config = dict(
    n_kv_head=6,
    head_dim=128,
    norm='layernorm',
    norm_eps=1e-05,
    parallel_block=False,
    init='normal',
    init_std_down=0.00569,
    lr=0.00224,
    schedule='wsd',
    decay_shape='linear',
    batch_tokens=[65536, 131072, 196608],
    dataset='wikipedia_en',
)
Each number is 500 + 25 x the weight over its row's rms, rounded and kept within 0 to 999. Layers, rows and columns count from 0. Numbers have three digits each. The size before them is the row's rms in percent of the matrix's.

# down: layer 3 MLP down (transposed), 3072x768, rms 0.0978, rows 578-613, columns 0-191
# up: layer 3 MLP up, 3072x768, rms 0.0966, rows 579-614, columns 0-191
down578 098:494481481481458541496499531480447497526460484544524511486504517506452479548512567496546518495513511494464514492532488464527480523520478482487512544449471511516507531530523475498477508489532542548517507525481489513517480491506466532482476519487509476518522518483513488510471556476486463487521529519536522530493526528513532510474465509503494501547522488494467491485530515481496514516442507530465499517493445510506510502498477465520492481472507462496449538547499522496558510494544517495546466533489495480525497524486512518499529503481528507534535503557501496501483483467512480536
up579 095:528495512523519457509459463505458495447540512483510535474462488514504494488482467507508498508532500485470507510525453496518445520507539489449470513520498543471480516519535499477499497559502494504506512517523497487504515478497487495541482487528538510466477481497499481488479507517485510543505513484523490520487495528523476500521508500471454513506502509469477503483500504529503518471484469484505466499475512467506476505501501502539501493470464494490503481484478533438484522521526507520456509507493522525436462489512538508490528512441460466513429505500521542472502487482492525486
down579 099:520516493514512473553499480493469553508501476496453468479491510439510544482468477517504506511506496525505552546514527489533514520462495475521490549493484534506520556471506477479504479519476517519485512519514489476507496505563541527502495517512462521508486537520504486499498463464492529504498512511493515465489521477497499503472517489460503473502528491532525500469481554477482494464493440509464500485499492483526503524496466487517546489474505486519519469485453511493515525478485542490482469481472447488505506512488487494556524502519483492496501484528486497496484535528473550560
up580 089:475499481505528451473508516517468540497441482504452521453527476510462483476502477536484518543522467501503485528518506470519456472480484501482541457462491506484480529515528461521476521482491511523498468534486527514482482499480525464491542482484464531499490473479495502467473491529522484470485515526529503506504492472532460498504525516487508518476492445489522431480481473511500457499494485499503499485495494478479508487493489459489497499512484470528477479476518427479498505481485496450522490531482506454524511519499516498572549518530507546467479534481546473520488483511519460515
down580 093:536519508506476481468514538543546505478482487515522555456472498522509466532494500488481491488507510503509531511489528470480474424480498508483514478507525475561519530470462467542501499475493517470511436521502497485556497532493512495480516438466498495471510512475482464572509499495457490448521518524531508516467501529502499455472485543498485495495469526566500481476496538554517503537538515529512482518457485533508520467519523511511536505505508472507530478541498502476529472488488533488471505564488545481478497516484502497469475522526484525470519503520494507507447531473516501548
up581 090:470491423536524491477512488502507494501461527513492496523514533550490483504506497485486518479556521483493521508542454462497481524483506509509477453490498537540508480546521533503533492530513496494522484534498445464548486485514479479507491464500497453532496498478539513509509493508478520505530541526489515485503500501492458477526519506524464498479499504486503487486504475492480468475465503472499519482469513523488505478535481550483463507504471492538510486526476524488522497501477478476487486509504481464507489478482487508506555506514488489502486515526469545449488486512552487479
down581 097:486495510478555482542451477565486505503480474499519513539474486474528541482514471485507500498476510508511484499492544559474510460538481507501468516526539525500491502475487464480528505528489496466474473515461537508483509483480484499520510513543500530459494513513526472473516507478433525513477465451527501492507497510517504488427517479445496498459496492500464526471498524529505538499505494545514543568507493490488471496478533464489567475494539513465465530486505531504511475529521503494497511519484495476500528514531538524508455477479521553515515493457498488534495520521499470501
up582 091:539515480521489493498557527476478481519515525475508550507480465498515528484470529554496469490478536484481514477540493503525504451525477453489474497516500468489497509507447546473526535511508489478512478495511464494465496524509508528493524557483545526506489474465530456486505548472463485492471527519495511493474495499509472504530471524529515536495487538471491509514498479541478537498504550530501542519430436459514507423471500459511511488527541542532507517499542480545461487526511532499522486509473509439506560499510492471481507523448473490477463500475512486526497533464494487515
down582 094:520494501532470523489457549530480495544477512460438485496441534488481508518510523514527444496507537501463544473571492485498481496523463523512456511502453470508492465480480462476487487492485478522537470486569466462506540467505533479483462564489521495483503500471469481455472498465539457524461510498481523499450502518487440526493545483494492534524491522549500508504481487540487464500493508509489542468450504467463521486499533495537525472510507459522506507500526560482483490523489507489483521525526498493517501535530504541488464456510466491526481502531501507516512477472465469481
up583 088:519501551476496529537467489498471514497514506470468505522529509462456536507564476493506524498484499497551500451491549543488479495487513480507479468545450445530494458528460483500475518498528487486511475491523524506523489516493508490503508524461453525515531508492457545474515514495516512493504471482519501453524500496511505512513506510507512473446476511514524438529572447523503496484510499517565497531476526478496526486580495451456502483531494485513493502482483496524505482450537493448479489455473500512483478495477524524500482481529501494498461502503491496496494498503547498511
down583 087:510448488496478521539497482510504523476514548496468477530466494474472505530495514478532482525494546496523520486521486540459511487501472500492494490548485510491491451471492482489451528511480509530478491490527506484466529495504517514523525526470533532503515484464525523527518500500544511518484531503495471514508539514497492459523502444501449480503518475495490503479503479460454514503489501513498491522473472498470489473500470582515489511499461514483500521457532530508552491478520481542494461494515482513486507483477536521518516502556521496529531536499484506509518493465543513505
up584 101:494485479485519519505545500527487523487509509495491478451511532538524534477497494533511514499491483467448482499444555524501520502458500481506528523548538523501550484502506536496494553494513481514491545514495510546473475491453479493510526500513498483452507506487494492466502517499521495502508540527498522484503528498509533483478537541479546497477473487473503463472487532500523463516550516513496507486528496541497479499479534530521475570488554536459512465503513475512497498454536475496519504520483529506495554469519433543489459510487497510504548469492518503517456496496505511486
down584 102:508497497479475528490479472460551505486514502452483487511487503511495510501524476528521478508463495478504444502476547504457514465504527524512507520484503492491515464498507486504499543538506496527499516518540509528495503484479501519516471474524522506466484508516508527468507478526504501525504505509462527483460504487495502496504529463474491470548488500489492498463507522490503499495524506513513474483527541486550492530464490488519471534486491543500484509504503440513498504529497471522528486463478517479518488493544529485470485504531476480509545510498556477487507470486443506484
up585 107:507483541469478521448524512499486528507505472473475530473547531450479540528501506472481443560486540496492493495522495473528510502555483505512468467491444510522513472500506508474503505551531482589536497493504513492483522460538500542476537512453545521461492485492517496517485567542459546480497553499481515552514548495525500506493514499524492494516484502509538480521488519539529443509469481505481511490497516481493471500531539514488512498503535502481498523482492500508427503536454533501546485504529517483501492496505502507507497525517479494477469514482490491493498520514559490479
down585 101:482519481543497515500491516474484505510526478536547470548494456536521518480501496467498513452498477504526521501490473499535509482490512530499487511526501508483497525488516513519513504506468460442498514487499486538520469506452499495507515475488480535564482516538475490516517486480519491504507450493490502493480491593469507505515483472527480523482482508527481503474501505506524512471529515446531482556508511464519521520446521455511485467560514546498555494500519508514522469516505483466494473490488483481480518517489528522521477465530520491541518519467528494511531461514464461533
up586 093:444505510501506507553504470531488489480481528484470513479494482504540516526464498544510538506541499464480497469526509499494524486486492506477453443487505486489463450470514527480500490483471565530511509509465536515507487500477535505452500544444478515519504523473520482478506515476524487503552510477496492531539509516486524490489516516540520514490497520502535520475489520462461488523507557538491494498534495517546486535504467522506574520445549520471522484464461477471500535499501476527472529489506518497508463511469523478496493494514481536486508509482507455504517542501489531533
down586 096:473488480484487448522492480527519484451508478485452486533504497462539464498465478473516473545524487541488499503511487517527458521505477486454531480513479540550491461555538488471508517478494489503533476507493480483513486489494490541477476497466530524493510512513469443531543503477476505516518539538492528481490503519519532442518503500483538520503538465478530473474521488501432496498479582542474516491511506534523566498547470514528518503488507454492510492459503475487491496507514501472468459491479474486470556484479500460488521485488498504516473495516499509479516482485478485492
up587 093:531482468468548483546473499515464458480532543498491463478518497494498511497502488531527462488464504496471473485452491493514459491511493543497536511493509473514492464512516490498488533475515436513508513491513533473519496497530496520564458475491511507492546522535501477525491492545503528508533528545511535494466494460442497502516539492518520503524497525480472497510454511461476508526558495450520530466474507521520508472496502473530493535488497511515483497531512504497541469487505473499534517483527504493514505502488499518507516590520517466499500531506533478497489488497521477473
down587 099:481497469493536516517514461497460489478484503478496509468536508512471511474497521472501505552520506527517517485513446473495468473506499529469542494500523490537503527510466496522460503488524514524529486503514465501483502481495487514520461499504475511461485493434498496487481515522499474494500466491555491521535544491533579479529528503503538512525488524456542505508534486505511533557517520455507469483485495474503498539555491472464504505514488558492442495460528512486504502518483498498527484507483499506485520488551511496542493495510471483539483515456504534515533488497447517486
up588 104:491495462546490483523503532509466493500506501512478507465533556491554514517471464491470513505535515471538515526486473521522528479501478535512485485513480526527506469524487527490495521504474496526528527506527514509463501516491479501542482515479516483463510482491527521460514542498500478493502456494490462495507500563460483552525512533489478494512470475460490503481500458547505525511520503477542477504475489492479520496481517458499504508492495534532496529491468488514481510502537495469475522456487458492474464521452517502490481510532489499527523520525491505520488533490467547512
down588 100:556505541533511487494481481538519497482431477505479539471505476539541479457482521481527455529492487507508536513565501564529502518490548472498474543500489588484477505480524508495490525490523481495487521507504505500502478525488484500489483488501455527518502525491529492510497515495452508488491520563497510520513499502459455449562484469506486507491493522518498518497458547488469516516521499530490490476493507514494525465494533504518555541514500517484491482502492507479518516506491503456486482469464467512523491516481483496487527470516476531484485519525530421539520509545476545521
up589 101:496499524527476560527469450474469472506518473471491459496522523485529482496516508507521492491502518488518510446547498523507545489471506498490453491484520492446515532518527480480495503497487535496532466508495471548507554480473480499509523527486496449469532437499523483472512544491463495500476548484481493471448500528492494512504472512450480469452476496511474487454506502485483514493516506514491522459485483524507516469449498482474472499522534490447527516494509506465483508517501517528462515484493491487542505502484530539497476504497502517476555487498540477543470507495530458501
down589 102:503482547516486528502499547465514463525527508489513517454515515521480458476468485511509513494466521509483491540538463495501537449470508494515476520523526496488518471508499477553494453523519548473512491540491462548459528559481489498488506510525534481472535496453488537459488517494490419511471493512502487478494489538481476524485467512505520464522503464484501501486478527492494510495544464510525498474527524470511499478523498485491475510497505505504510505480458481474462463469497521520520529508509447491489461542501504526486499530512472560484476492501513519481501517516475497535
up590 103:518489507510482500506483499491495526465506470472523514502516461539531480461512491536500486523495466458503455471483472456488509470495500529485489506506489485467513493512520481489490497513489456513502500491525522499531444507521527523525500515540465430480509490499485525477494516491536493527500494469463522538529526461541503532536492485530542499520505498482505521476489512515496521500556566489499517495487502486495491491507515518560471501499528508488517459528539502490429485540472484467513503500477471493539542484507566484495496494506483497524549539501503498488467505473471487514
down590 098:519513494502504502478476477482522473489524469442465493539504498521453451489552468517500495535471490491521500492503474478549501496491470514491520459494470490477512494476501486459496457509483498504525487498526490476532490516507500499471513499501548500504506491464515536495547465479546462556467490487534509536457511522455499506492478495485531516494504513497516499486483495524488505554543527486472495492525461494467525498461489478478490536493569493518447516516502488509491494481519462508486528491484531536449501485466510461488518510533502477516484511499532468464503460452526501516
up591 094:502480466522499489535531511478510474529505479528514490471511467460514519517509472503522508530481472507508499478498451516519568500567512505528496498477498503514515485501488443475471509488490466493536513490472482483507526533470524491525491519465494495489498502525525523509484489513476481490434492478490450461468499501471528496504553474484498525534523508476459503482473512503485460484539500495509481538530551507498530504530485475526508455531495543530514499509518491519560521510517508475532484486492446520456430506471523512445450468475479539533514500534512546490518509540455558505
down591 095:499506504530503440500482518485499478510524503464496484514498567516467505509501539501507508493469520510524497480502474521534520527511503509474497502524503498462491466412476506512498544500476469451463522496524500495492496488485474438523503514506461476500463493477462521464486502476507519513468491470519526535520476490520520523483490507481487484488458512557469479494491516499522511498485506554502495527491511537498519486538518513510456490511518504516514531496469440537530565517547489559505513429468455525508470483493486543470524505443519476480471486487489493477518502502478479462
up592 104:507507461465532522461507485465562451529520510537511525510514470521497488465477498483519487424443520509499504527492505509479500473547487538497485485538514488528490472503458513493530495466468491504523508491501512518495534466539526509429450538503468502478479502523536496461498487479538471462506495459540493501482496563507482528494523506526527503513495500464483475514472487499522468445487517525509516521496547485524476496537516464493533519522545547502470524506468491493521480499474501470502528521508465522527522511465511521459504514502465521494510517522467524479527505485518527532
down592 107:509492497503483481460500514519501440527517497493486533530481539489503498504517510513507519469529547554479493499439495512462473460459475500471471497503530490502478487530485465488483505471495497496511499502465509542470542497514498493481537501487496501484528455499508487487494470481523518503485505500484536485515490512529498503513512506493476491460513524513500503500495490502497461498452490511519506494508465509484517544472535468460528488529523504449490486499531497490438453498463534535476506473507458475489504488459487466485485482463534517477495492498495526528520528483510534469
up593 095:502503501486516480484491454513528510526493515535516515545492525526537518499485452524498513466486480480485483492515515523520487509510520491474539547501545492477494506501473501528519522531530429503515460536505515508506475468456474529507499526510494510467474480569512479481488497484495479440498509476488531477532474536508516491527497485506497477455524460452531511502505523456479478510526461542458489491510531493522449488485484510491491496537475529451514503516528516520488493453490506489506515533512496467473503518505509516523483499501488514520469544460529518502497552498531497465
down593 098:505526524526486498502533493539498469487491535539528486499486509495484517508536468482462488499519468499449511537494496500476518511496498476500517539505497538544510477515502491511486483491479504501464464448481538499537517515566498478534501487519485511493515471460470503529462494486527470506519505501510491468461516483505471506477508537509563476495517525557501477458529484511550498503502473498537450499449530514520522496517470467532517493514554510522471496481489503504510536502506437474518463472518540556528538505520516495525496531475494502482500516515477510496521485498522509493
up594 099:499529512546472481494475512562511554504499478527506492478485508473496474500497495496496510474499464565497448561431497449513481503496516538508501520491490451499491494514528538491512492522539477497491543507503488532453493466520487489534504462542543520493465468490477481494461488503488474538529529502488515488477476541500484500508482512502508474475527539479508481525480489443485497446460541502507538477482441510470481490511522519499506504493461547521472500481488510493500526498471510558536517485479495450518521503473488523488497479529530490524505513555504471505464484491456545504
down594 095:468442504525521502512497505498511497483482480490499530529525422477521488497486507466494485465503496523520551465501506532533480464496500531475512461523489506495497479471507501476513529532495490466489482490459523490500484476491488500494522492559474472512546513521513498504476528486526504524534476469500497499551515488519511476489471499442517491495476475483485510491518485531505493521483519508504518594505471509476534509516488498500531541516525513539502461512525501492524488457538466478514504512513469533509489491507497506560513503535483534458465455462486487522516532556503509481
up595 091:529498512495528522509533497528510509542501481516507538503495496517513510457483475481538494526451497527465524492524479502504453493495506490475483499533484512479477491540513477481502495512465526464492494505484512509502457480478477449455497531552517534476508489489527455532483470496470539534519525495499495495509494494495470529510486462514469440502534534521490503472470528483498506474542499469485522492522487484500488495463497507518453500517498499561526499499523503437505580543481471520498530502574497491503512482481491447523485516458475503469468519508520518488491506491490534486
down595 096:484468581485514537501486518528515506534513511505491483476479422535528467462493487461522483536488519497508526507529495527463534491468525487475505489484536475487479519466468482507536559479455494515549521502480537553538494524528513520535506504499485537533482491508480467534473534501498480531493500517519485497530522488506504518504489524536505469535489481486443487517483502509524514493473532466486472478497486490509484488498562469499475516480524533502478469500506554484497514481473476513470438526516476523484521459524534498506499468493513511496506492503461505552519548473510475521
up596 099:493515492471515507490471513506522508523453546513482502459517475479487503454506475474468511491495507468465489549512497511492457493527476481501497486468502484480496498508507527507517518518461441515486511529521495518573488493499488533535512483471479491465486474457495463584472498493465501494465529460497490503504483485499487478481507449521532546513491504519532472510495532482463446504483510490510432510459467492504457535528484515485451460528535497487461505495495493537518522487478489520536502450450496512501502501522501475523488505515509500526485531506456517513506478510513516519
down596 093:522508497531493498499500473477494505500502498506519439499500484499529488542509505514477520471483528538508487494485501473539475510505474508480492502472476486501488495497516489512516536483516487509475510476474482485497535518531483517552466534512471464505494552479476518507465477540502497488524512462525497497495485510473505497501507518482513516438514467483512481466453515499471542514507433521501545498542478500452518489493471484496510564465458468488521476487571509442510496484515516464481464482484467497484535501487488504476477532495498447509485483521544503479471500497503466484
up597 097:486505535539490540494558480529462497503546485472535468484471460506545482506501513484543473504533542535455518452470493451512468493498492484521451514536505498474587463511497539524498494542530501510484457521494554528492529473495506494473497543502563554503483537481499507501491493510498496520545504505536529515432488501530477488524508430510518495508505507493536503525473538519499441497533504499495496495513457534458465441483494495536496502499522489481479485511477545523496482526501514517526485462533486478515531474506483511495465493508497550494507460525471517524502483511549506535
down597 096:513480515516505522471532471514467462505524510485489532533537480516519494471488497501529484493489522518549509442481486504474485464550444522501528448483523547472552492499517489445511523498525520505473495520482529523490493512471525504483451508562526468481482508528498506492445500506503477468511506495492446504491483486515502488441501487481501460506531524518513515524507549498485476487498520535471493490460506492489547488497486470509532511498494505508521507559512484534487515469479495507503487502513516479521528444508496525498520496483504476504516490514477485470522487547534496535
up598 103:483507521512521497493500513494505448514509509473542526511558487495482527478546472537525490502529455436474505490553555553461483490485528516525501452484516511528491528507518454496465500450518484489508479477530488459494479467495490528473450483511553510465516497529502467508495489461461499583470476469498508494527501513510506518524551523519510520520543534474502484492465557473483492494475517515478501469480497528501482489519456463497470502510528450493511505509495468472463514499466459480487518481458532518512462514508539484525500474473466479490485516455490498513508494542486519482
down598 103:452506473529486511525516492507510533517502520515500549481484507479491500518496519530500548514424509479505531482509479446491491502545465525523500503502494490493507519507498508490504505504463504479516470543493462508471485497568471470476519525499524515504463485455502478479491478501526490517490504458506523487486512521510460488506453523469507525499511531523517514475540471493548508515495530513500516537522494466550468506496540475543512516456517456523508546500513517488558474506501500508479468525557526486499513467521518543441499516458526457458509509488533526508496467498521519414
up599 101:500503484463441490456485477466490518488512534478488529517478472451499509478469493479487505483500535520469524476471494490478467501433499533485527447493487571505489467467460508522474502504507479485499509500508484477482537490475516491510507452487513477490495488511500487497439485519476509467523504495495530465475467534500491500472507486502494536508514503522507499496492484527506543517449527488497494481491537524478473490456521528505531509494530466503519521497517507487524513519497449482496466508509484520504504514504521465538521500501501535532521464517509511486531479599505501504
down599 103:539487478520500491449528491498532523534521476491520509541509467443514516506446513459523506463463490481535509479467457496501487525495501507478509525498515508497473500498525515493483489495540524467510542468509486569505538481475523544495516511472464512508504507483502545509509499484485547465529503531505544490517462478458512514507510526476490496487468518507479471471522514504512495515480505456523535493493485470522523476475492541498505467508533530458515513461486500517529513495525512522484517521461521484486520522512516490508471475506489517509507487498490466458496498551506466512
up600 097:478510507475492468523484548475507484480544523561474556504540504522484493493505523505491475491542468489512512463486523524482491488554525518507479488531444499490508516506522500487482527580464516515511480520519459465467540491510459494480507525528472491486522505522477507507471506495490538493452484487506512520497480516451484490474516488493491484519487549500494514499496500497526551544478490442542484494527504538504513501481482493516466502508506522469492524474484474511509489509494557494492525451539536528464514534493448546543488476435527489504503485488486493490491505487518484519
down600 097:476528473484501474478511543498495515512526485475480477515564480501541545526514458504488514465534470504492470497519463516474562479532541508475528547495467454511459471520529480527529491452493523471558504502516513549501520479490502499550510520510498488508495493527478510488529503490479538499417495492514485506538485433492520547459435474499483467471495496478513477502517495508521522552513508479528506548558475524477505485502470456459470556457443545526489492482527486482476532506504464466471496545514523465475513472510475534507501476525498487517469511506509494520533511499504511490
up601 106:517480502520502515467499496460526470540469534429560501494500510490501492498532476516516486505510555540476515503521468492472494488530531446496559467526527498520468489486512539498530481470500503518542554490537480496499465494523497527432494505520516496497495562477497482497457492507499512476466484498495470498500540546501494513508487519476512496487515436563510509505519535496498464479449479438486515460473508487549508450487489456480521443460530495508523482499499477511509525512510471529545479499508486492503497473500529545442515510556499486540506510464564479498495521490506493479
down601 103:469484451527486534518474475484478508523482521490499494479475470518506483542526497541516462515484457518463526487499532488502494513506456561459518514499497458498531485457493504449481472502503515519498496513509511503498482512519519548480536494519499505495508496550503466480531498511473492478505501472553485495504527524502445516503516493504487486494467524477514463509491464508483472505432513462530519511543530505465526482488507482465536475473468524471516495510504513453490522502535549511493515545500490483482493500518483476537435497474521498509475505504538478539438478497530530477
up602 102:442489530526527512532525466490540502485490520456547498516472489526539433497505499524535514498483501500498490454524541448495499525479497488497484488507517460549574482510445494537516498537478483483511511496511532534545505485496456490503582466487530506495469511482533515538480504497475511496485486540480536461505499507530477479527534494483502541493501499458521517476457512478492504553523505489516505498516555522481461490504536479503514564542534457508497471556464502506488507551435471529483500526454492516523564539510519453497522504503465520490512476510496492478512474501482499487
down602 102:482517504504519468514509458491528538487503522479516468489521502527538516492506500459499520535493533513484498504446558528532524525488510542521477502493486505512480491511495465514490550506516460514486494496492549484503506522497494509490462524519489503517485471484481532537524512473473540504524459504522445474513497469470472500527499508519500517501489511492482519493493492519487511469522459485458500503515520523484510500509507488505459513493510515527489557489536508445525497495504513501493470478554491493537485473482524508466526482517506524510532475495509459505573476445517493510
up603 104:482513449512523509522491524488504538494465526505563502489478526459507541525505525504483485455514459485475504540480488511463484487469529533492508541477515506476532502475481485541514485532484486476483505500477482517491525438480499455487492494487522494512452502528510520493483484490530488520488497498446503489512491513522492529492512484500520505542501489475541519517514514505475495465478521501535525464524491483453514583496521506490466499492530508517556522498461523496540492502483492503498507517520449510523516471509461535504540508488483467491487452473468471498523500496523533505
down603 099:514472483500522463526536536502478483474463502519492489498522481505476490523497516525510473490551458537536463499537487520449475446496485474462524519500505490490492475501554545485469439506528490470500477482496522502508473534482477494493502513526475523507517488524527500506492528499479538492488459501502498479527507541477542496496502514485467484464500467473508462471505468522513497459466516497513508523487530507492513498531500510519511463506487498522470480498482504492499489465515474511482511470482475536521486503455463504516461472469503484534466475431519503529547533497477509490
up604 096:494478488553448496506477421448460480519495500477504509509537456477499516498503526546500482538516518507504451479495490481521530508511528467512527499530486471455522547509506519437504538477494480490479488465509511488451481458512543538520527478458444492521556539482489484490530501507546482496462496468550503463489518478501517483514483500506513492531484490515473415579501486495493477523529488513545530513509477530493478451494493474528471497525453515513475451496545493430461541456549544527506505505532520523572501496531534509529484509502505478474450483486526515502526527469515503501
down604 095:477467501519531482494432519465472519510494476479494478485455500465491499464503520520522582504494553520528483510483520524537519513493523500521480521520513522463503478493538489483491579523486509515429465463490513516490486491511465529502517484516508504484517475489495506510508484504532483493476518510476521463483483498503535455480545502480492517474470498505484491492516510473501550496504473524483469484516475474513504525482532441518479500454503512516519493495477495539457538553490480529529507486494479487459528486563548525524536494521508483511493508516498549463495512469488524525
up605 100:508523469524480518439498500466490521498524519492541501523530484531522498480501487489485471523521514476491492502508480510496486499485490466568499520518492481499517516478494468490479554497491461472497456524527464506488511480488503510538487493487472481508529507525479486499524449504547526449433483477541461496473562531523504483549485491469501479476540516540502499481500513563483521485509489490546508556516502481493486465504494516494499529521496531470458506506534467503477493480523508554545510523505510503466544500500474478483535518535519519518487488512482450467511506473517532512
down605 101:475503491488433505495470485518507497470497496460471502514541536533505489465519492512486514502493509504507471468502491465528467518472521452494501479469498481513512515488519515529496512494478447522476535537478488500449515494518486517545469466506513524452543520514487532469500479476460513501459493527469529434488507500497492468521526528500488499481520489519520503529521494483458505446514469488532478492514508486523466509487522505488509507512498470511470482494483513507513415517485504482461543500487503514518503555510496472479483526520527529522485487492545453465441513492506491507
up606 101:519492512481509505472509488480476507552495472519510479537502463509497512506553486497473516473537485491516482510507477550470483496488459495485479512431551478470477476511500490496471473488499541530452496480533450462536487512515498492485560517476515537504511488482525512512496493477465484491485490492509535515502506512511459511493495475477488547498464565513491525484463500482484545493487539479504508495461473476500469483490479512478528525471454520471499501557471488490530515475500540543480489495481510505487455481559494479465529485548519515522467550540478527492505508485525499519
down606 098:485513501500517504482519503504542500482516528519425450479514491489463519528509472532491513505486514532441453477467454487474504503516531534502521486547509519546546517462499480464478471500496513521490517506505539482483465494522443516483510503464490505519479467540468464499500494500533466476504482549505531529495480505486510506495477515548503524466465508520467522562496488478524458489506483496492494495518484510476531531520518463483465498542536485479540534505508516540481479491481508555525466504491547482505521500476500458491541536465513521514473514499489529517523456496533485491
up607 090:487497483484466500505479453484516531498498507490477523510514475454509502553502493555486490459556468460453482544509493497474484485486510453513482469519538499499520489483517481495501520489540517555482488554525501511496493479507483483480521500508529511492522493509503498495510533470511496495532432495509504497547553501502493556488492452490488501552486492468500484521487497469487535487486518523477536485500538549461534493549535518535513523472475472513518499510497454515494514463516467452496548517508528513521516473542493498496506532464534521484486492529489509482479471468514434483
down607 098:489481554482509486489486500509458506530528535501512546527490475499492466489453488476496529485505470517495498491523518521527496470504511475520452451520503500488469468509471533523511536489507543489509487530512511519529477480485496515521482534544528510489507465541521488481465484510492456484556498505473481478508530470511525512495456471512529448532489465489462508480483504485524475514509493512470526499491532509501484503485497509514460521509517480508498521496524464534486507510534472553524549539490515477485503529451470541508510565515486557496516555497507536452527547541545489493
up608 103:486488496463496511471516466502524450513502479491522509525529532476513535548470513502514510497536513510472463441493510505537508490489489472482436521504513544468509519481507533490476520525478508485434480520517509508538503520519480529495524501511487513484504494484495531510510458478499527471497516463475497474520463499518559446489495445498446544442526480446554509458487517535469539496504507538532492544534519512518510514504478555513504533498474471481516541511509492501496520502500469513477511502495499478510502503475458517479510516519531505501465512489503492520483505494490508478
down608 102:439531494539510491497483513493528567533532463535498485487442526481455537517529501496501476510525509467524489555501495488503481469485523513474478488500488507533439503493482498476496521462487475520469488493484507496493498537546497464475464505463515491472505494514474490543492516451454486488513498496509466498507472511467520496522493517507481506480487525489502444553485520516484526496490487451502503471503526492509528537508486521513533488543524476521474504519488469483504479491457467461503516503487483530529494513518531498501519520529481510510512476504469479518507478531505446515
up609 090:501513534527528501473471526511475489472510498468461545502521474522488464481493495508474495474524478530495504485505438510493501475513480481495505546491512509451473515490536487508486506487522513483486512502506528491529518486485461471563508508486498483530493482497484532433485520508537519504508531501499492513512519517440509477490507481468526513501503468494484484506465513501535440488526503524514499476476467503496462525511536529483531487471502510427540497492409500523493481517534491479493467541476473500485515538566475491488516503476500527511532490524482508497484470484570427484
down609 096:474528491480477505522538536468509499515547479510517479525510508537475559501512464446456480534479567508500463520463535488486479479468489518486470510511484539544554554515520524482510480497500474496474503479471486488505510502456523479500516550481475474486511530497535497541494487469512428473522478472510488475508502521515460457528525532494556536509492503518564518466490532496508485483524471494484510500484478497478499450498521531517522519457523481514503527518515471437505513479480520500492516512539503499500469492486478514511508516465496489518476434477474515505505488497456496472
up610 093:495519512478489529518508523487488534455491524494478502476510497518496499482491537533538503486532480477468539528521488504464536495464483500496472515486495494513522464440576522516500490510489491497515502504511528465509478508508470501531495489513502517503547535431492489490509502482453462430471509461499501515481513492495477504501511504497482484498502507532511499476495520481510459489493520522482469533485468488456498529490493481531515511506526493507516507537482470511517501490517538538463511485473521480468522538494522475487501501508502507508516505528495533530490499481503495546
down610 096:502493550504497504521511507526497485524529491526469486494475533499519503482507442518505509467481548522522467500476516460575494516470557522476504501493455500476466554502473475499514496501503498483511496560523474502542491511539477438486462499486478522503497482513507553533488474489531448499512542499478550575529488499512515479457509482482535473485463503504504473480445536486505462513542534484501506495518523499505518479543478496508527475506513500492482549476511483464525481459474488499524506503567510517524516497503490461521510491498522478487495502474479504529509511474504547525
up611 098:518462518501488495528473470445498519474437484482522523491543474508475545489522486467513518485486517529555469524464512523483497513495480504545520524540461468444436544496474494521508527502468506477507518483473458470493462507471508523505519509478456529510500505477472489543478546543481495499492524506503478520514486515503486453444486514491486495501478497474506527514516476492477516500520524549503555517445479525466499536519483495479524507526496450498488560515480512517502473534482521522525514531508488509518534507524473542478491470535471476513465509530512510476493562518517502515
down611 095:515484473522493501485479521487457514454474484522495471483497510544510448505505473551501454547527536540474490517474486498501527504481453510499482548512517518488505499499486464527517553461506536498522523468469536455511523501504476487532469500467513508508499466461482473472484514458454508545483551466502488521485539538505490463511497523514517492514486513455455475456484509502500511453532497459507505532472453510512492478489533492500517518478484481487522512470529497505492473476509567575462521496486504512515511489504483508524527487507452518533567505490520485496478476491504511500
up612 095:549517508519451536516518552545510545500495554508496508483510518518518491467510502526512481522497512480470453506448504510497470479522499465543518541532473537540483514501455472464513523493520534518512471515527487518543481469501522517517458514502515508513548472472524475513453485492548510502488534484519545528521515501482509520547477501470528496512480474487487489501497472477482525503490530497484528471452508474473527485485481475514505514502484500466539487531505483467443521499501485457492523536499538566502485512532539499405439491488444520479467520477505501525501499533502471526
down612 100:505485464503497496482454476462524541558506487495514505529467493490468498465489476531500470464494510495528528522531536475477456494520511483484493526508530474442497511453512521555455525485547462452486499466544487509529498481500475526488510505479489511478513451492484493498479484532478525505503501473539490498520538486514480480501517499511541442474528506479521437458493472503556516538498531474498479488492520514497500530497483487470521504503513479516495524477491483523482525468531474457516503527519531556496517521519547533491509461524532537505508493507506496501510495492523471556
up613 097:481551559512485491481494467528420470516495466493493537478545500503550462466494485512511481531491503493520477526500522462548502477462497526536476477492496495498529484540495490473499503519526457493511491508489459502529507507532482519450553482494486505556511522536526498490499529545520505434514498479469516507517517485498478487473463537503467501537502484499520495484523489491518517439496506505491513474536524501534475483516503493466485542560496472477479462469471509536510573496488480524514442457551519558479495503542488526519453476461499504482510505487516494470466463506524496462
down613 096:502493413525509536459500518442516494528555523467499525506513518490466486522484462477544494511526534479524509480504542537525502499486489497527550527525501463512506505480541531474490502499519502483482543454535468546497524509521496502531504485468494499506505498493461507503512477512510480519504500488468480507452477518458441516498493505514503502509494506563445520500477515508513547515468485522532514527511475499480542449519502513525532506477488493484447467462454511484508463476509496495531485443460467521484489467472505492481487510493488500477497495489498515504495531442489437495
up614 109:474524543484511553460545484506515499510513495512499533479496512492501447492501487510500485530484527482502556498520504506509529522505524512481479474443452507502517453503464497472507454561475471526514481495502540499472525533482464516535508477508490509523524510509515541514491483524509511517470537550509486554504505525506498484499552510516517507513489512519491499474443470502488537521478497521536497498458529491478512541464457533491528476487484511496497524539471501523510538491518518515478534522480490518460491465496513445526500501494525465489543458517494504502509539458464481441